{
  "extras": ["local attention windows", "capped logits"],
  "init_std_o": 0.0352,
  "learning_rate": 0.00541,
  "schedule": "cos",
  "batch_tokens": 8192,
  "max_seq_len": 256
}
Each number is 500 + 40 x the weight over its row's rms, rounded and kept within 0 to 999. Layers, rows and columns count from 0. Numbers have three digits each. The size before them is the row's rms in percent of the matrix's.

# gate: layer 2 MLP gate, 192x64, rms 0.197, rows 73-97, columns 0-31
# up: layer 2 MLP up, 192x64, rms 0.182, rows 73-96, columns 0-31
# down: layer 2 MLP down (transposed), 192x64, rms 0.0531, rows 73-96, columns 0-31
gate73 089:431530502531491526511527427575486416537536476514526554543520546498523544444526558432536515570530
up73 107:555533457452487470543475474489453419499509470472464466548530505465543509426500457610572550446529
down73 096:526492544491580491486527533453566550506531470583552560483525452563489472473501474427481467490533
gate74 130:502551470534464507513529525539594443534518511537494434567535503523514526517497456528524498475452
up74 106:538539489494435485559510496495578418502510513477492487513502543516613498416501531475463529458515
down74 113:511503433466545546549522545524614565534555467582521437418533518509478518452487495457543481514422
gate75 120:466564475500515462483524450510484546598569478473485467483587538484550535545503561566563435537548
up75 093:480470494559583437469548418523504508570525475500499445483466502552586526536494511486473507559504
down75 096:487508462460519469548470450463471419498527503487477530526493482466515511563542528524460542527498
gate76 087:488446469481472480534473520467514448434481501533423562512476462461506422541532550544559515434473
up76 086:485549583481496527464463509460430503475558519534499501498525563473494508498523518460518539398511
down76 096:531459484478516450437465516548476575526439522567407505478440489517554498495549494492561506527482
gate77 109:538545474534509434478492456470410502508566570464504523538480535518500472550539476485486510491445
up77 100:480544569512513429489456489548455560522566522482496517465450484488475495472516532461530511541506
down77 103:504504535480478471506585432440488493451505549475571495477487515508519477476437520450502469473551
gate78 084:558559467504513484451490556524447599512440468564534482555488437448511505531460455470566502470583
up78 101:468526478487526513522501513463452487453511478494517512522529516503557532516517444589452483530520
down78 102:447513459463460592437444491544536410514500532356526507504480542498507470465486484506496558494500
gate79 102:472558485579519549466493512480508429512588467546556497513468490568529464499482530528502445547461
up79 113:471477529490507494510428441517512552501499469473503415481441536528498542556528523482501466437516
down79 108:515541457483477495567448559535570493501419512592548461528515520478463562489497469518570534456512
gate80 104:505512544435520533502541580466623483503545509529508445516480448475498482580466481498512498489518
up80 106:529469545521544474560489501468579519440503487470475523499409591493497444437515507551499530599449
down80 101:449521522513517456501465457520429525536484445472524581500515427448496533513496470528506445532529
gate81 112:452542440499600437521481501457498491512517504564521531496544459470480551496526474536553435490476
up81 113:451492505569464556570487553539497494477530452541498524475548474538439556509572546467567434487586
down81 096:501498436471457517505491529482495452465438484503525415518509484595511464493493479527454565472437
gate82 104:528547443549502492479502538519509475476456543547542529524531481552655540568477489496520479461421
up82 092:450545435455489446525511482494469464527425402587472494552460533468508433522480559444523506526482
down82 099:506535507553468550391418554561468491511489526442467531513510497545537518498497523443462510526538
gate83 090:484472444521476489462498514484551556500458522606569434505463499520521502490527456463494524460483
up83 099:498476487547479559463550425505434507521474578548445463556491480614529491453448439512516466453463
down83 115:476549495504572466483534510427489469470487454457530464472528541477526495546539537564517480555558
gate84 102:490512512535445450468447546521464513564485458502417516557535500484561434564525565497530529472482
up84 114:552497450553431540496503513496363541471533473525485440487470506452525503487522499496530423458437
down84 099:462458487450551500451501520540504476489450529395503543481465515537528492520448462531475528459572
gate85 098:475568580564494528470456476527564511481472502544524567452426615516483591533442502501454475513495
up85 103:495463444510525439513464477467468551470467522474429476578480465537488514469477525475471533503430
down85 100:564488475483519520526541483478529498467575460524482537470509614462511490505447463438508538580529
gate86 107:509551443524478578443536491557530438549481510631526485529504493494499470549462469463539545459482
up86 124:519581558458513606464556506573459501497494464486525509503556551488549531568489492545465497518496
down86 122:452504473554510488617488493437593484545500497499489437463477496536462540474467499450509523485473
gate87 097:531485492503473510513543453498554521463538555575513478503475521488539560520467503430471473505505
up87 085:499551437476469504503490496499521468440501460581513395472494571466531475510450513494508479477501
down87 109:541481557422577468575499494524485568473555508554483497483546468463497526535518515532497482557476
gate88 084:420566511481483487464534536530471545474466548498451525419487508501489496522509515480526452441541
up88 085:530496496501516453503482585463488456513511500515501546540457449513559483566504453524465549453503
down88 081:516450534537513492578545433479472490551543516545476480516488393496475545451491467439484477517496
gate89 087:499414502475475456512468522544470585487463606528509452542493570419499439531515464517502444512461
up89 092:482485532465487486481467522498504521486516519573466513449452479491467476455543507471473532526460
down89 106:523468509479569478552508528475504564454463404534466488503468490508518593534517532551482526551547
gate90 113:582522592560496560495515526528538489487408505584502578503473467535538529492439537493476524485494
up90 112:531466570409443520506430561443448512411499580536492500575507523531494418481501517512520515466617
down90 119:527484520481544516576526452536455526489499451505473490497535447466470487476511500456471440530384
gate91 100:515493470457469531486539541473499562496466505558472463527542487429529479538510448550523448482516
up91 094:570434405547491461480501553487503535440497482558473459485506497469507471504484493516560463451429
down91 091:445566504427546493524501446410494514452504481552535469493457518477502547534471494513457466520523
gate92 094:458499568556526520516516508422499463487389468565447572452482534536471407534521501472481540532478
up92 095:461540495496445513555431453534516499514560554516456507518511419493529476492504543488453559445554
down92 089:511480507472506469494465512525479601529520541539536492531526492427517572489577470465523500414458
gate93 115:467407494401498492565573511517525548591503488465511487507506447503535491563446482499504526501521
up93 101:502445447537527486529512529530634554482494486440469516548525423496553540530445489499528497552527
down93 092:527528507447569506445507438458477496531409478550460526526412516507461502492417480509483486472472
gate94 096:482531506429539481485518482541466537500500466553467590521553563472492534480533414490480494465489
up94 090:513476536515599460493571517464497500438491512439489521540528528471453545471489515510456474521516
down94 084:413511452514413475509519571584522496532523471474527495449541514505555511464438474513458482513516
gate95 094:509456497500506482458501509501463518554488483515481573520468517513475488583487501482481468514530
up95 092:474357511476476540482490468526470502457549449412453439513494451444491462537456446516501465469489
down95 088:545476569495576418514592531426478531505447446544447521537487494492531426523460524418457476508501
gate96 113:516580500509494586490505503571561494500539578574503459458581485520526495439507456490449499448521
up96 074:499423489503537464527556522467464541469393459500519446549468451470462540509478506464547419514488
down96 118:485543539517563524576559484494561560469558517559523510459583537488519430482487526461456527446480
gate97 082:502488542495492502526541493462582449510522443418584483512476474452503521540475460469463544426559